Part of a small language model's weights.
Size: 16 layers, width 160, 5 heads of 32, MLP 448 SwiGLU, 6.25M parameters.
Each number is 128 + 24 x the weight over its row's rms, rounded and kept within 0 to 255. Layers, rows and columns count from 0. Numbers have three digits each. The size before them is the row's rms in percent of the matrix's.

# layer 8 MLP down (transposed), 448x160, rms 0.175, rows 408-437, columns 0-159
091:069139110167145117107120168131139140134130106116164164131111088134150130122126084118100133164116117123100128131149162151126143156141081110158098145125176133148090132101149119107135131134101085084130124162137106092130144090124111178178121112128121135095134108113104169129100082155106176126125135142137072090119114131155124162116125138141162093127117102119119129099132156123119113170159086157102131099165110126150136153140102129131124120098100173148111084128122133155166101147123146
102:124116155118092152102129133194095168091199154178157121123068162135112127124088094150109160093101138106131105131140155178143143146125132153125130120124113125125150145128062136105145108123132095129137137129170126126150125137142101125134174146112118110086077139133126127134107094124149098138112096130121100105133143116140116121096119130124141120199114132103115109106129122147139106092068140108099162127097108118123105126140132123102105097114145120112111149145120099112097083140140154
095:163135136156095108142068149107135122114108123142125124180124131185104119106122108112116128106087126150081095128129127130104114141135093100166156142117089141150087147124114120138121136113141125109103104114125098153140113093115111118156132110113104122078145098124103118172131138098158153092134143149164083140166108117139130088100092117150177121088126142121134152100116129139161105080131074088131131085137112136103151108165112116136092097121157120105149144128109087153155082138139128
097:136122128115149110131120134088136187119170131094105117127155128130121120129133116137090126136088166120118110133105126151151139123157157153137174108149138119150103133130129058076109119163175120116115132100122134157167092127103149161162083098129108137123114103136152087138185160134087111125140116154114112095089123137168131157146155095149165142130159136140124154120115154111114087118116099123098159113078112139156139118086114148117122141117168097082167130147108087121104143117133122
090:118141129114149118141105103134082148120115154129125104168136160127125102172114144141127134134126096152093127148122137153102130118056131081113055103141157140150119086115134158150111165105163133131132149111170148130129142124148101140100163139096157090134118104157100107142089137104154117134155133116162141133133120120132152147164146114158093163152158132139125096148125131090151100076107095094126108101118168147169122143094127118147129084127123168147178137120098135128088117130088127
111:094115122110091147146123111153116118137119090117118160130118108114138105116157108132148130128123110144153149137156157117093133113136133137151139164148149142153135135084074112069128144106146143148148147141168156175139113090094136075139119160124128101090131088127107186095148131158115153153123099132129132137073130145092138109081178135149174115128124124129075109129113152131112124103082107140082095112135115168139108093109131134110129152094173125123143099152112173127155112127124102
096:129073120104112085185150147141115138151167088114075094106148116128119125140146090126144093130123118123115153127115139071125125142171121177144104132114178123184160125168137124111145167136143078136135175181098125115121098103121130158138131138111130117083134121092114091126107163118100115139142146135128123162126131132096123108168113132132132176124152115129122129129112136144162126112171155145112136097134115127142171114140134110154101126147151126140112152116141160057104135151155150
100:082092108130132150087113097115126137117168138115141139101091107109120078126122109134115150150126138086147098138166141126115151141149132120108132119096165136133114137140107108105103100113095125100111097169087116104139101109154085176113139127110093120141149163075189151143079131131114150129157108113172099125110148136144139146158081139102131130150092183129125121154147127096129081121092143138103145157126152126153142194134135149137098143100148132142149119130125125172127134098114105
105:130123105118160122133101144157144103144117083096139100152175081135126101161126098145138121133174135087167142148113117131118127141129103105152138114140120173165147111126118147074122135094137142130098144120140152143123153128098133146117163128127184126120117176090120171119073118131119156130120096101148079152114109112106142166107105140123129152129166089158115147147110088115141135080137111147096127091108116155142144131123144121118132144136116075098101163156138090072113089135130092
099:108132148116109109153173145097112161119169136150149167116131126126136177188108158103155162148095163096120125140141122140115167129119121113107165152164133162145157123167096147143113157084111127109182125112117099145131093126142087104110093113116110098103140134124106111173119133110113125133124119124097094136155143132135164107139083135149121090147157154120087097126142093148118143125177135122102139164115127151133153165158115163156139138155160118166120171104111117139086093114140118
095:114109089104130131139092161120130105117134124115150102131144122169100099114109131106159095080118072133121141111130116126075148143101161122111130117151091159124131119166137116112140167105160133138149160143139100125134153115124073131124143141113135150159152123150136123148134134099146172145140139149139190130130144148095091149129164122168121184103131118105117135107112126124118135099136186107123162115124110196113124176151112080135156149138153119130095131136166134110098146098154185
098:121143131106106120129131125142141153128114129141117119134150138111105122139114094153093123128153123076094153169153101129100102132133147133114116100143117095111122095136104142171126163145123117130101175121129127132165137092137117108105143177141125157134139155086113152107134172134132119165099089132136117169108112113138151122078103097166110086102125144139105150143104196106114151092132155122105109185130122122123125148109138179108084130093183117153118139096115097078178135129168118
104:134154124128161092130156150127105163138135129126122111125129162111138171098114123121116127156116126168119081100107110043072099128148092108131061108151131108118144138113138184114117126114113129110078123114152137124097073154080134129111119163103134155119127131118094139124107152118122148151169127157146128159124089161123159142110142149148125158141161135116131113138149180137135124091179149142142141165158170143131122094124107127100155103159119123140149133128155117099157125160131146
097:110135123067115082102105162104184119111109138140084115141124104145102126130167126107119149126096099130123155109138114107109124144177119093126111110102066150141126137114161138143128118133152161146119117113132129103090142164139112103152097144098137126130149128160108127119094137114144107144125145094133162104170099153087163120082152137141096121121131149109116145122099151116165132147086124113117165162116139100107156124122149085095146106156148129129131106146031110157154129131113132
103:158113130133145175094115136154150150110147142064150112135135130118128115124150128129074127125118161086139079134125155100139127102113116109101102092121104131170110133126126140155133099155166096112122122147128127127157109116132150112144121146127145132172160111124083098111147158114107162128090149136093134163116148107146198143116122146125136145160146167120165156137162145103098153183100142127088159118136121108168152119157151122108094132103138139145102154149109148189076110132119116
100:135119118166114119104104120113148170060124170140108111104134137125115143117166127133110141141122102138153145183198124155148107169140135143115149137128145122162138106153114116134110109112127158083097145115148127175153074123131113096098132115136119149145087117136129168157155152161121148142117113143123126092134106116107118132069116070129162150120122117136119102110147143100139141164089145132074152151119135166146155094135117138123117117097129129106129083137099132087127121180089136
105:118142120124130104146139126120123119138159145107097155128147131175140168167119125143138146142144130152112132106133188151162147132122118127132093117144139151132122114164145123173147177120147139116137093117086103097123118149132133097137121149088129187100066092173115105136162158149159109157111097175119139116147102054101138135134113144127117134105137103107110099116079122113079121117110159127148141128082116148171158123108089135110129136178096113091145110109145113129091134111120120
093:137141146163138126121138135140157115114104112130186148120117184129129158138129177165153128102133116131133136126122150153097121087146159130094106112143098095104131115165140155158138102135151164121103138148121094125140076125090135145134107134138148157104119060168113135128087131085178160129120128125113090134114160153107148125188142137151131133141144132126085095156159122108133125129141174129131112143132107135167165124148121132141070149108115103186105107098131119174147149139126160
106:124124138168141163101173123147126110111136155134134119150133092146114089135097109137149117182149185110137107130074143120086140131136139133121133085114174089140152160177125117151102079083120139135150167128094143111134128108141145152145114160106102085099159123113095109093105150111154135138116162125095110112126093077162157107141128122155100157144103098102134123083143130120108140162143123105128105125151116140162096109114151140131144094114163126130135123150096133147148157072128140
096:150131109135130155131097139135115126131128089106110114095134115128148141126093165133147119139107111080139126160117144112071124123153161094148166105092177093182129179072078148115126117136175146165120123123086144095166108127115127111154140131133114113106155130171141169144126114122099106122137104111130083159133118096076089180095123137126173116091125116115117125119134107136122161112127128126160130152146100176144113153170112117145146141140142159121145137145127144170150109152148123
090:175121099142094156129143111130097124150110141129104144112112145128135157118149204168142157112117126093101089138130138137114165113123115122126186130126114128127156167141109122123130129099091114110179124141162141112131143152094135181113127115078126108124134075139129141139109124136117103114121132118109162107206124096130133093173141109092133121142124117125138112159132148132097148083098124163127091168100142133124095169134119124104098118121160133091145150112198148106110136139141127
096:170134113175096140087115157137126149121108133124113107165092090109100162148107166108124125123172135119154153156144121151157093124169106170146139100161177177114132149143127128088155114101102148165137127131099143092130127153105139111135101087149124178123108155146174145121078130141134160126096145113132132131141118134104128099153175166105092122150121136136162125127105103112131121134136143097113137141147106140145134141105141139134137095170130086148097160125174163125113139151095173
102:162157113103124119156106146083116087139126140137157133147128111118140176124109164120156134107132128111140173129124123185088094135122125094129098151133112156115082127114134123118139112135117134162134104141156154149132142102112066119135162123181130153120129126122102076126159108152152135090157115153155118121158075103101128083088146104121119113129133132133134138120149148130120130132156146134127137098169095181160102149115177158158135100139136175153136173116186116099116120152153144
099:115094106120145147091150149128112118061184112117159068124136134139132115127105115122147147134156134099158142110125109125145148109128101160158153137112150122096138089071139152147176129109099120126165155127095142109132138121100155112183097146097143107141151095133113102105122107142124140117118127135125118112103191136123123166131150138121150155114114086102118132139111116098129126092170098167125127115100124105112128151130062128124125143098119126110119125135082080122099101100188113
105:128116133117154123120127168161130153198142179113150136089113115138132145145187083166153128175153106135156118130153119101101140108195121131106115127117125136121135101142114099161169159136114143129101142118163140114147112154090100122101088119119090161152144120121114109147177125165104118108097115136156121147109152110145163132132137123085104130163106108125132168153124142096126153127100142124134121129128130158112112157095102155153144145120127111112105153119143154114159095133077193
105:102137149088119125175096127126159126093099146106109138144130124127134097125128126123165124120134083154118141140156070116114131137115116098149086143139121137120114163168138126169108154104098146135116138171098113121135114116117190162160121068138136097179102108155154109076141119141145152159123133189139132119130100129166143130147135134141125109128150149142150148108142115108166143145176136138139138138117157112134146142147175172112134133083142092165108129122103092113147148123112191
098:172072136156143137189112143155125122129131105118129152105106116127137091118161148078153163140148104120131123103074155116157117093090144149148127129145127116120137086097146179117138163109126141084135145100160096103155124120145159130128153157156136169145163144091157118121107105158156150096170099127162140162169137107140117140148162138134108161149098149101139113110157109118148142126142140135127146145075122152122106170148119073118167136114136130129120142112134123123104127165169111
100:185154151134132130112104172142178125121131149131128176100127124121144150096091123106148135171156109146186132114145105172149147127160134166158153132139124122153147133171129141162105097131136136125112138151139104126136118105101130141137148146137114128163085105111180155150129124120119114156154163088115151119095098149113126140135115122137115133164127050101120121137085130150101164176143114124149134137114154137126119087132123150105120106140095174124133142157167150089114181127141168
095:146167155110113128103119120132144102096123157179121115104112131114108146150112186132151122117150131139127128121155135149113140074140123127116123139109167122160123118132129172100116112168161078101131115138124144170108127143113138107099140127151111108156113082126078157142138123176129137121087131088115146107094179166108142147170124108101124109146124122123102130154161108112120104147143133109096181126168125119137151117113074124135172151145163114121056132127146114138134076117116174
097:154134143127117098122102170115135113126140113074113168155160113148114182128161093135117097166122066098150062102101078139125154099176114119124116130148104129115106110103144102070137143100150133135151147116115107133121148144171145123153131123168119116159127138124106143067125143162178118137133148137158147100100103153099113123106150100114115096105121123137067105134149108156098109121157137083133149112150124129162143134138163146137122097129129118134116127147152128115116148166123114
# layer 8 MLP gate, 448x160, rms 0.37, rows 409-437, columns 0-159
105:119134136132132111157127113126128119121143136144170115125139104152143093181094126161087136135133132127100147142114095134100124130127104114149121118092140104141145162155119140149094145143106134112155125074117114143110138118136132122152091116157123139104090108147151112131070153129145168077151142142135110185082138107176130155172100119145157134087127104122110113081134124137155071126127172120149141094102100161146151107121154085122142091111145175163180130129134105105165098104135130
093:117123132162123145126138125149157128123107150107127079104134142153106164129145099188120140131135172131126124175144109163119131159078139111134170126099140104139142130151152124125156158107136137188098153146144169153128083115126133115122109102100180146136115127131132080144104156151129114109168125128167093096124135127119101147132113130129124149145178131173087108108132140120111114116093121128114117121153087123085138108135122126060131174152162162128107123161162178102149145106160130
101:113128137122135097138108116128144121179114105156150129144154138115123103144127136119146144141137116155115096115121119153125158159159114161105143133133128105152113118116106151154149153169143126112088152112136143099153147105152128101125113149120094069154142148149116121110111130134144048103058084147161086172083144093151108150152113122140111089148107114125136148155142150129099157152132135128097137151165120169108106139152143164070091130154086128125090133122103107100116152101140163
097:088163126127145112135137128080091119132131134109097114179123106155109090145126083075121106096157112126120099088167114113116162115077118124167152119142138160162130121115157132048095147138127162125155137123112145120154169140132124117094117138121104149127128147123150102106106119113075118144144143089165128136168106133129167116125113101178117169141138133136084130142142147086146114101160122067116125141138101173137143121131108148131137139169106113152151115114125161107136137125109123
106:130140103133132139152128117112122113138112122119154164130131157186139169115116151134161157137151142185088127153116130068137118078071168137153151138128108142139138153120088125115140130086062153129165131135177141111101122112138126106170096131121099158123137119147120157146075133142113142121164129158110143130106117112122115106127127133139150141117154135079134146143138157109114165087131144124128120127109131099115119086080114143161134082109184078177111115117110099121145110129138128
096:108114107139139134114158168123113138152139167161122187098157152152135147094127100110139096144129107117125151114102158142164067059117184106113107144156108123165146146112155157122161133139089144114152099157105110114120130116170132123112132105116099114099116163127132174151130140134069133140107161096139157130147073137110144162159112117114148130129099122112139121121101160148087115110094124129115094136133086139100107092137126150160147108149125145100127178116114133097098122125129117
105:112133106151106144151152140089155101144115161141143144158139123179074127136123153097117133131117099166138104095102113127131124102153067156145113152119066113152124148122146168132092133117175165173123161144155087143184131122134102127136117129184115103111182137097115131097118158099126109110089135136123127155160121170144147128137127145113107119099150137150109104100121082150126101119141183127127104150156120125115128095133134116144084101148112123123126149101174118150133103131142111
102:110106125164127142118145141117106113135100151124149153168141142132140121102097084105095173138105152146174130125110181147088143136120095166156088137116109104143119123111122123146154154143100127139119130158155175183126176152099107135125172103082108118114122172109157127111133120125105169139133106109147129113086117164113153129122144099137131161113136103112098131145108149089112106124157107095125153122183152096076148124117131107162097182142117159154116099109127119107151117127097151
103:070135121108147139148166180097113132113171142140148098083125124106115124146154114157172148177155103096164126101141147143164144113101100071167119110132104149139136101142123098124143146130147130110133137126133140152094099111150135167110083114093131081121127112109110125150122124139141137097135112102162134157186137139152139127129101131113127127113136145133091125113119100142125134191168105157113133173121087148150093104081122124150133116139165155132171164124123117172141113124097127
098:152136151126122125117150116126072178134168113124100158127104125106120170151149110127133148131126152141124121172117114116169130134154136122107136161131148143121113153120079125128112153141143133092112107128092145093136118107155149163086087135159119156134145118124147136145136104131083095125123113110116114106185099070164082131084126103082144078144136136158120112157158138157142131146143157133095100175154181089128108147085133167094144147106119129117085134104103123134133130152106112
098:095142113137107154126110110106129118104099156124111143141138134121110130104125129133121184142091136128094152077122134104100131153130144121101163148140096122156102109179136100154117117112143122137071129093108121090123109164094099129101138119142101105126143123138082111187123143138108150173143098118125124133162141046117160154151134096129087096158141093151129132146142152110143099096083180127145133163176161132117142113129143169133104136153114111112128106144132172126135152138126157
106:082132086123152111118137110137150111104123135171145150111136124111103121169102157129141087082153102137117135115159098127154144127134164121206112153159113162134106130150141141122106109134110101121081072104134144120155137106173137166183155162135132100120101104126123162129163087140148168146106107111134126090132116105145144076158116181138098135135147118133153140140135137171063147104141140145122125127153129121119164108142115133102126150104116133156130156099140113105102115132119096
100:112142146120089104177144175119115118132136130145115135167138127129138101147123157136118114150127194111126110110136155100108126150141140131102154138142126126142128114112099114122159131117133147158125105157111164136138160179117171146127086178125136123101144104101089209140098091145130122157111136085141164158125129116135123083122135153116113138109169166097139123163121109147151155140123082124152096171096168139145122130097155132165116111103127165180089099127127111118140115144094145
103:116134157116150133144173130159115124115165148128081090151087128100109083113166117136120177169129126098123132186168169133093117107102151143167127125121121098152141111132080147151171133133145154137117135154113124125152140160124125122169130118176136139113116113104077137104156135157143100148140111110148102153124104097162104173105121123121169100124142102091085116152128154127140114141164130142099140160161110109153135101096162149141098105109142137139096120123082105143148146131130089
100:105134117129096104130138125101146132146104146160143133073151151123128130099102111118130129127146075124097145113154115142091115109121125128126116118132105113114129115135131116167136137140098150097186108107112120147158136143145122119096149096164123100165111163174090151149134128116122157120138135146117144141150175125080048126108123115111151102118119094119097126078119121095151080131070086112121123104139139107145171069124115116114154085133074134134133140132096130104147163110144162
106:117150150136130080127148139131134127137133122115125133129080147128132101129175148117180111133158140138118163113167151121144112146102071116095127121083127124125120101130133116146095131119115135110102127078112105133147134139163130149157108150096151131165117132152138136148151125111118060188103118081138126124097101126125125152134089140129131141127143133110177166131093148103129144089131161121170147172158150155109160141128146167142122122103125142109123120069083083154115146107101067
106:138118135098127133072139128150130106092134104133177130088100153134143116142101109156157080152131119150107131167134128134094105113139096128125128116095085150193135145152121122104150121110148140128087127149133140122161140116143128146157166133113101180134148171141125117117102130121124152155145137104186123063093158136100106078150135154161119125111174096136151138146122124128099147098110128121161154101134127132177149131090151087146101114118145118133124155133131101123110121106183088
103:133097176110133146091134139144140120105129103130138132164102153171165091099182152166108180106103104120110112134089124164172135152117178167158135136107158092146142119159135130136130096108146103147111120147162139165137123152133147133161103181115119110084141117158137142163127139096108140161143146100149124124139152162133115113101116151103150170153105124132112120137077157108118111143079115112139137110121104144090146139098081152102143120123129089124170102125149134103158129118125111
100:105128124115065131163112122103148080149148102115135098116145108138113141143125121149133122105145133115108094105121126132125128103096158128150138112130151136095079140091091140146125084145138166134106118132127121135134102133105173112119151120156090091115114100158158191114138115137158094073141142100137130089120116101109144155088144120113140103150115143091173088142141129143146147089090145143098110121103102170153136124090115129153114076108157144122103149163117133150100131103159070
091:093122135105124122112092111126108122130140120116120149130107116195160108142119093074113132078157078098149163149098170152122109126128125119149140157127138119135129102120135123126111193152112153180089172138131144157137090171128150116128166105080140141103129161117093109130103100133122127120169098141114090111097159120140135152141142102135156092108128135141170132138120130161107128158180135140077187108103122126112163111156133139146136124167091128155120127147142116110129135151118133
105:108088078174122099149107121117111112100125101118093128090161140180146085136146132108154146119135135081145099159134148089114148142123099115156082160139088125146139148106134109113170150084157110169150113110127107116123124068157140155101155163111136083124147128164131103165128106163121110105085120100108116151187132085134157117124132088104155123075133137166116129097154143129143126130126102140140159158115147111123102120135096131144131142122113127131131119129138178122145128125129150
104:125161155128085139124152142114090107107120134097145092080131121111103090156117152147104111108098155099113152194120101088125123098089134102105166126129099149160106113109130104147163149150128128133132185124113175138121156135154159140155126124129139118177113130113158110125127120135160156102122128071160132132142146132148142091117127125141149154130157151138138102141135133094119117092132124138085082081154114141123097118072137132118141100121179135101100160117142158151129095167156123
094:134166126130110084127125102136159109148132142113092142149135114094140141152171057102117092142126153137103165143136105136174117108121118107144135150140169104182109126165113093107127120134143100124119107101142108152114114117112123135118135136189119158104124158101170144140104147105104117113117104132146166162125132089152181107139062142160094137131133172155140140107166154141144154160102184128100150133161132140144134115144155153144146089148150149143142149102127159138134137144106152
101:136130143118130168159134132074179133089099125147149115129112138145124142101137118198091137076123116119108125139123123144155114115084133115117126122141095130123138129105140187102101113127112137149162158125118121096127066163130121198173133095133177148148134119097177158128103157145145117126126131129109159113160088160108097105117124099190109129142148135098155152138118121096143147139131167095134130124109123101156134109155120128132124129157132129111123131109127151138116179142096087
104:175112087126117124120136159102150106113137167142069128153118158142143115147123104154155117127128131132133124140130106114123157089131121104116154139116114136135133119105134153166100101150141131167129111136123197147147085128185152136139149095125092129092166100102118137107105126123144089091122121117097121130167138101121143169197123152140156104173111130105123100156105131139111156163123139086113113157149146104171110100111187104118148127162136148109148147136111081148122131167138109
100:169111145111113112126127136091114102136153109074167155204125152109112104144115172130145142133070134165148118156068135132115129151120110123122127134115144138112116106154081103140155123096079176099169100119138155148118088116112091161083172117118097126110144182099148117125106105115132161115116103144122115105159105121119128137134076117101118130134121069145131155141100135161128132097140139124114142139130133110134120125141145114156103122121152143162167117148122130107125088144166133
100:092145111134101150104096120100135144133105109152120116147081111114121103148125144104100124098079125117167092104136136134131130114115086125093123057155137166114125134095164109127158141159120125137100122125101096108149113150118123113106110100145159078128178132134166140134118154122138145139093191148087144137071080130109157129149149156129131139095144114124127144079132151104126102100130121103113097163157121125123132129091104134093104111150159114104122098092145153093104114151156155
098:153124134119124147128146135136082127118139070144129152157141140156149072155089116157127185130147175119110123156103105125101131137162109135119143114126143139176118126166095096094112100129185160142141077180139087132150125140123130096127132152137110102148146129129107160132121091124112107123106146103062119147103116131112102101163116135148152093156158101163119148110096107113152106102140152165119119118115125112099125147111152098113145167096131168106111130138115110125136136177168122
095:099103151112116121093129156137112138118139135119150100135108098119075160087115129139118099158098138193120160156166140151112107139152156073118113123120122131124133157118093101157150107130149141111130153133110099104121125155154096134108141165094131130130155096146157131104152192113145105113079152160092130139091143121123135080164115141139150159183085116113148135110124128150135151120088104124137149128149130121111168149124135129139094184100109164094141181146139142127139133126125162
# layer 8 MLP up, 448x160, rms 0.407, rows 409-437, columns 0-159
103:130142060102148111120094135136105129118142104113111119121140104123109133107109110117189080170176122097169108119149123134157104124098168099150084189151119154151156131095163138156140151125119180116110101151132116105144112088139096147116120094169149127160166114125117150118171113134095106170148130138135152141130120133084141167112131128155105113141143101096114155120109114145081116114126091118105110101115121143117161147159112135138102131128135132113093121116167114164119131113086158
091:132106112124135076154109137120144101108101130129125148107097128151141191108152129109086124109121098128165147105133160155142136107163075145136123143142122140111137118122139118121144108113156131091097130148117109161123139136145149135129149146116112113103137130136108131122194091112101154149118122076130137126080132071127137111142099138130134117136128155113174155153106135153191139151160174091158133081141131137142106134140109147178096131174092129144156147093113099133120124165161187
099:153124086162134095081143136100132146110113115133154122118120111160153100138132126126166117125195132128113120111110138142160098148136077161121112148110181131138159134115115110147121119133129142129186122133137132148074111144136149130136081134167106131093086120156122128131103136117141117121163122157094144164165102159147118159142128104125138159093138139137158095099074093097121133089123166134103130131086120142135118143137139146179119141105128175155172141137141189147108170146140138
090:112135142154112125136152159137164106112122137153093148120131145120127161108130153116108124161091136145170149122102112144135106129134135149122116180141152137110136136136111125165125127139112058158127114153146134102105134109126137168175126098158130094133120157118123232107133151150139112105087145177117148104088128140105092136122143145161140154126149116085148135110108117113120161125123137153146143099083111128121133110129135090132084132078101147089104146089110077142152127168121150
108:099115093139105110116131120139169130111070109108134135127175158108106156076061116139106138126140138126143109117114154154106146083117147119135118093103121124133082120105128171111129168091112128132085152081123129129127151147139103123130135130099118128154144113137139129154124125114107166132127097153127126126088148137124174113102127071139136140121169143165074101137117096093130071095105180122095119107121145135100126113137174124142169137080111130120115169118104126101140113153104118
095:155152146135095091079175124116085130155144145139103106147169111121125162134145123083122101123122140144091189131150149131153108034160121146102109153151130138104130149140155151106161126160119144125125095123116091106115117100129169108129135099099136118150164125136181138158141159125126120104157162135166136141152098127091150124136126120129178117120118109104107112170127151146120130115117118139107127135154106139089115126087139150159116100121132116072094153090114100126108111147119138
102:146174115151125188155147141138149111147116136096157091076106148129148147160106108124118115107122129138130142109121081142122090143127142143166126156153120149134128164107122138142148122147155145158142142089095128149076134115076125098153128138121162176131179119124129135151117129136097131094131120121101140148177171124124127106119136081138089134074127137152126107156121145116170113133148111096103109092084118159180107071106150160109107130119136136115109106124128156164133157156123098
100:122117110141143142121140126159135124114173172124125166142143119110106159104137156166156110091087156135163149123152126114146122128088130077091145154085150154131138088158114167135124111085111136141118140134141100148183153134121121140153155169135094178126102121127171125121124142129146146131140170117129153131140179137117106105103161152156139102140143127081155157123106136144135093131084134132148141110130131069122103121090139158144131075130149080129109123163085120097131138131174148
098:110107114125116171114118114119172140150123118099149109150102127102111110087097112130122112125152114128122135127155131140122116090134099124082157105109114060109145154148121115171114137152120184115110154109129129122179116137128157119143142141132115129134143143134144122101166092096150127136129163173116170131096082148123138095106156114175159152132169095137093153120078159086103108129166146110132120142135147154109108095103177141139156121060076156112138132139108154109117123117124132
093:146157169137141146118125132112140158115099096107092105155128138073134094151153079096168117123168164155123119148107108130136092116114139120144155149104152131136150134100134155096101146126108112143148136125111141128141146141144158158079127167185124138127131105083125148126106111116123110106166115133089116157160069146162136134114097107154146101110101138149138119182177134165110172098152097142136121158158158107122103125113118155110128150155112136095133115112124102169155099144116086
095:133102141128142106100106140078114098118120142157093134124073142130122109151121120102139150167127072106128127103153130091151135128112087146132116145153090118151104135118196146112154162145092143148141120125147151151108157127119141113091164140095123105147145127140112155189137126119134135139067179124130136147135117094098091150146152112125162161139126092088128153157171179126123132146149120108150164129100129132114164133177115132116143116130155086121118154099179102147123118138105122
102:083135143163116135120111106112118157142160157144108126091105120096158154133149146108096092099122132102142146121083126126112122116130139132131129130155129135130171122129129150158100130118141157136141114135136123117151137122108087116068197140131076137170128162114148133167111134135119150132093132148124087119130124116143136166154139127141093125139129111107124127163076158171095114121140142130110161130106076150106141148130135108183116168197133103147090092140148146141113098169116187
099:129123150126153159137140148186116150150118162148141130142093152192126140109090165133122127148120142103105168128129106140110153113087093147163138147141168148139124132145134094104117161146129174115104146123128133155192124125129194105120128142134130129107147121112155129135095118142131152145151124133155141107089145106123138161163135085127140155186146114096120141113091115120111142112137141132102109111070135122135179127129107110170134111136122059119106118140174149152112119171169130
100:157095114103141075134189097124132151134153151143094156140123095123113124125121167164090128142115150112122093115100106097139130140130154111171100107120114105103115145113151140116126134148160141157185159132158112121119126126143128114107091126107154132117117049103085100134163107127109108118092162095141125146149140148160108120120131127130195132124120120163182148110047107136112110105162131133125158149147137125153115154155133155097122092129108119124149130154117144140103123142147106
096:107078117149115076110134111131123121108130118122114137120142160113134096157108130141141129151138100106121168137123150096122136130161103115121129082120147120136100117104133131145090105142088150097134137086138111117133112106111136120152181086170100160125146132087081154122110123119084165111112132118125158127165111114125113114115092111110107122173165132113080107135200123098143078101129119139142158114145141117124187110116182133066123107138126126141161149158129112151111173153133131
096:163120126152132097134187132116098140140115136094133140136149150105132123144135151074135143177098114111168172101121112135163134129124105112106125184125133113108143158123098138148112116105126131104131140123130122143120117123156125132103098145123142108102153149153150095119137087109116061144087156134166089126114119083108140144175125149133086167099186089117107174116150107123119155130108117106128153130121156153152115125087124151096100088141146144110121177097089104101119118119116091
100:078139181142153136136134132175101127145117170118128126139107125132129138134131162101126176130140125126143128167115092163165125158120192108160151156113163110136128132117130116170147111149149140129116122137094128112116117112100115130124117140146126113146176104098180143111128095114122150169126127135084135137194119105120139160113148156134093130131154137092115142133145113185199134153086140152167104138103095126115143168112112111113132163128109147084145095131155154117123123163125162
111:111158173107107137109144146138114115135087148157129125166161114114081134135164122103124146150145128119108098124118129139116129125128130170174146110118151131153110144163126089153127132148122154098121166116120119117146124134154171145155119133112107141138130100074116157165150140080098135088147158100113128142090131099139143142148097148143112167089087121122113122101122157154127079117175134089129165146132118127144115153153107112111155110152178153121138107121088086113134187130115058
099:118146176143159117141112143126131147124121137106148109115145114161137151121118102133095095107106108152118117086167101101146144134148158185068113127141129098080126120163161135085131159129152082132143103167139118130108159130130130082122101127119152124143117118113150071104123118164103109127108135123122112104146092122129163115134158155138105140128157121155152143112159102148134114122144127108088101073105139128108108118134139128094052107084112152136136150151160122072134142135075132
090:126152092128128145131121093177162167149127110134154134148117111117094140118148129157144174134099102126115067116076132108160148141106137128114127117116117133157142118086118144112141091114133086113128142158128148149130193134097151150148124146158154109124118134077146155160161140129131147175150150136163138164157114123149127107112144160107126123112124146093107167096167151107121148110168118105119145147181137134105088144129102144114099095094118102137144094057128099135148155151129128
101:111156146105098146110151098156127171102112096126146089152120167095064127127141100148134074103160136148105150108075123105119135112156149112146148129105138146118120149074134122149139131102180160124128126111129110159142140107171146121069138143102152144168128098096145121114156139133127140106157162125151132079131104105168116131093133115114106155142125111139087161144156127115167165166126104097125081117123100127142124111116128134142158115144143115191133168140144111118164129121138143
104:180147121098142109176124149090117112110130101137134109157153157107127143114108088175138140125176130135101147116142159135144119143137097147119092115129100106119134146113089115145086130131126143148096101145113137097105084089130132077132108132141158156117161117164122133124151153117123090111075118171118101169124103165096137129169132116102112109117121168152128125119094106117158103116134172134113148135107133130143141121183108128132048084126115138156136119079090130121091122132129129
089:162113083168132085122100071149127118165116109069093132175137145106109138165137093169139103118103169114121113133130130125146121132121138111133121129147128140147103148123098148108115129108167093112100096152136120110081137137123152157114138122128113161091151162115129154173145105115183133083124129157147129120149147122133133126166083138124116139122125171107098116132151111133130160138104137131096146088166141126144157147115145107128133120183153150144140149088168129108150120118051134
102:156083162124088129133093164104093075146123089066124102123171139152131101127160150092103120117118130092136131154124171176122080155115114099128131157111114160143148162105152133117156149123141147098135117136165167134131107111142119103109139101122115120168135082160147141138091100148132093150141147134107117144150106143126143163115135169118135095107120158138126106161127127106143191111132131119096118113181163144156150141149146155182139149104126104132144114137113140119116092138110118
103:106110132165182091141131142118099118121140107085178076130088098176133098106092136135102126162099139106146079117164153177102155152137097117131118141129152122090134131134147140125157127119161109121130116129105169117140177114121123126150104156151164137137108146126148101113173125115120144143148153138189129126124155109100097094086134085081137138069153065133150155116131104149153137123121158153147118140145134145138121142132097118129144120109135127111118140118127159131114099085127151
108:168149129145095095168080099118075146113132099114145116142141147130104122121085124080123164099108155087100101181078111108134138143087148106113126126116089130142166117133129129140144147149103124101139117133132120130157062134123120140107122132168109136157187160068169143130136101127126109153146094122140144092120116073148115138133115130104092113124141117153129155153160079168134122137150140145139147125122129116099123153113122120122088133098102147116152133120110130134110128127161070
098:113120134113165150139097096122150143134123142138123125171130151111193163123186105162119126135064092130131159082133139128139121108076113140167111134165127121149087145130125146114124101148163130099136094135153147096091127117120102131109127122116108140143106137130094108125138099141172103113130111134128094115142121138167099111105116115107100098158132137158123114172122152153156131163094175165116125111132123110141109161092144109128118131123170083123115213137125146132085110112117117
093:129132113094142162103112113149149104153088123124155157151128122133148141147099074126128139151107166064108135141122112135112096156123159130139156137116150149139143114156086135131118118135118103086112183085113145124119120163134131148109126129140111139127077151135124122135156155111102148120155147128138158151108129140180159086098129105175158138088147100136140118137115129133133052131136100179097127094129142184133104150119126148155139132165096158101141112112148159078121171127107120
095:146147163150118119163155129142140158147131116159121138121138146121127089129099146126144126088144066099182112129118114146102112115107129173087126108139129133128093137136192104125091131145105168147104141136100138135123092114118090130113159152145134165178117147139084145117130106089097146142096107159102115117179133121114135152150168157100115122138148119171121100135137131131116109103130116162129114082113126163155088153175135111112117140126120121108119071125173101101173138124171124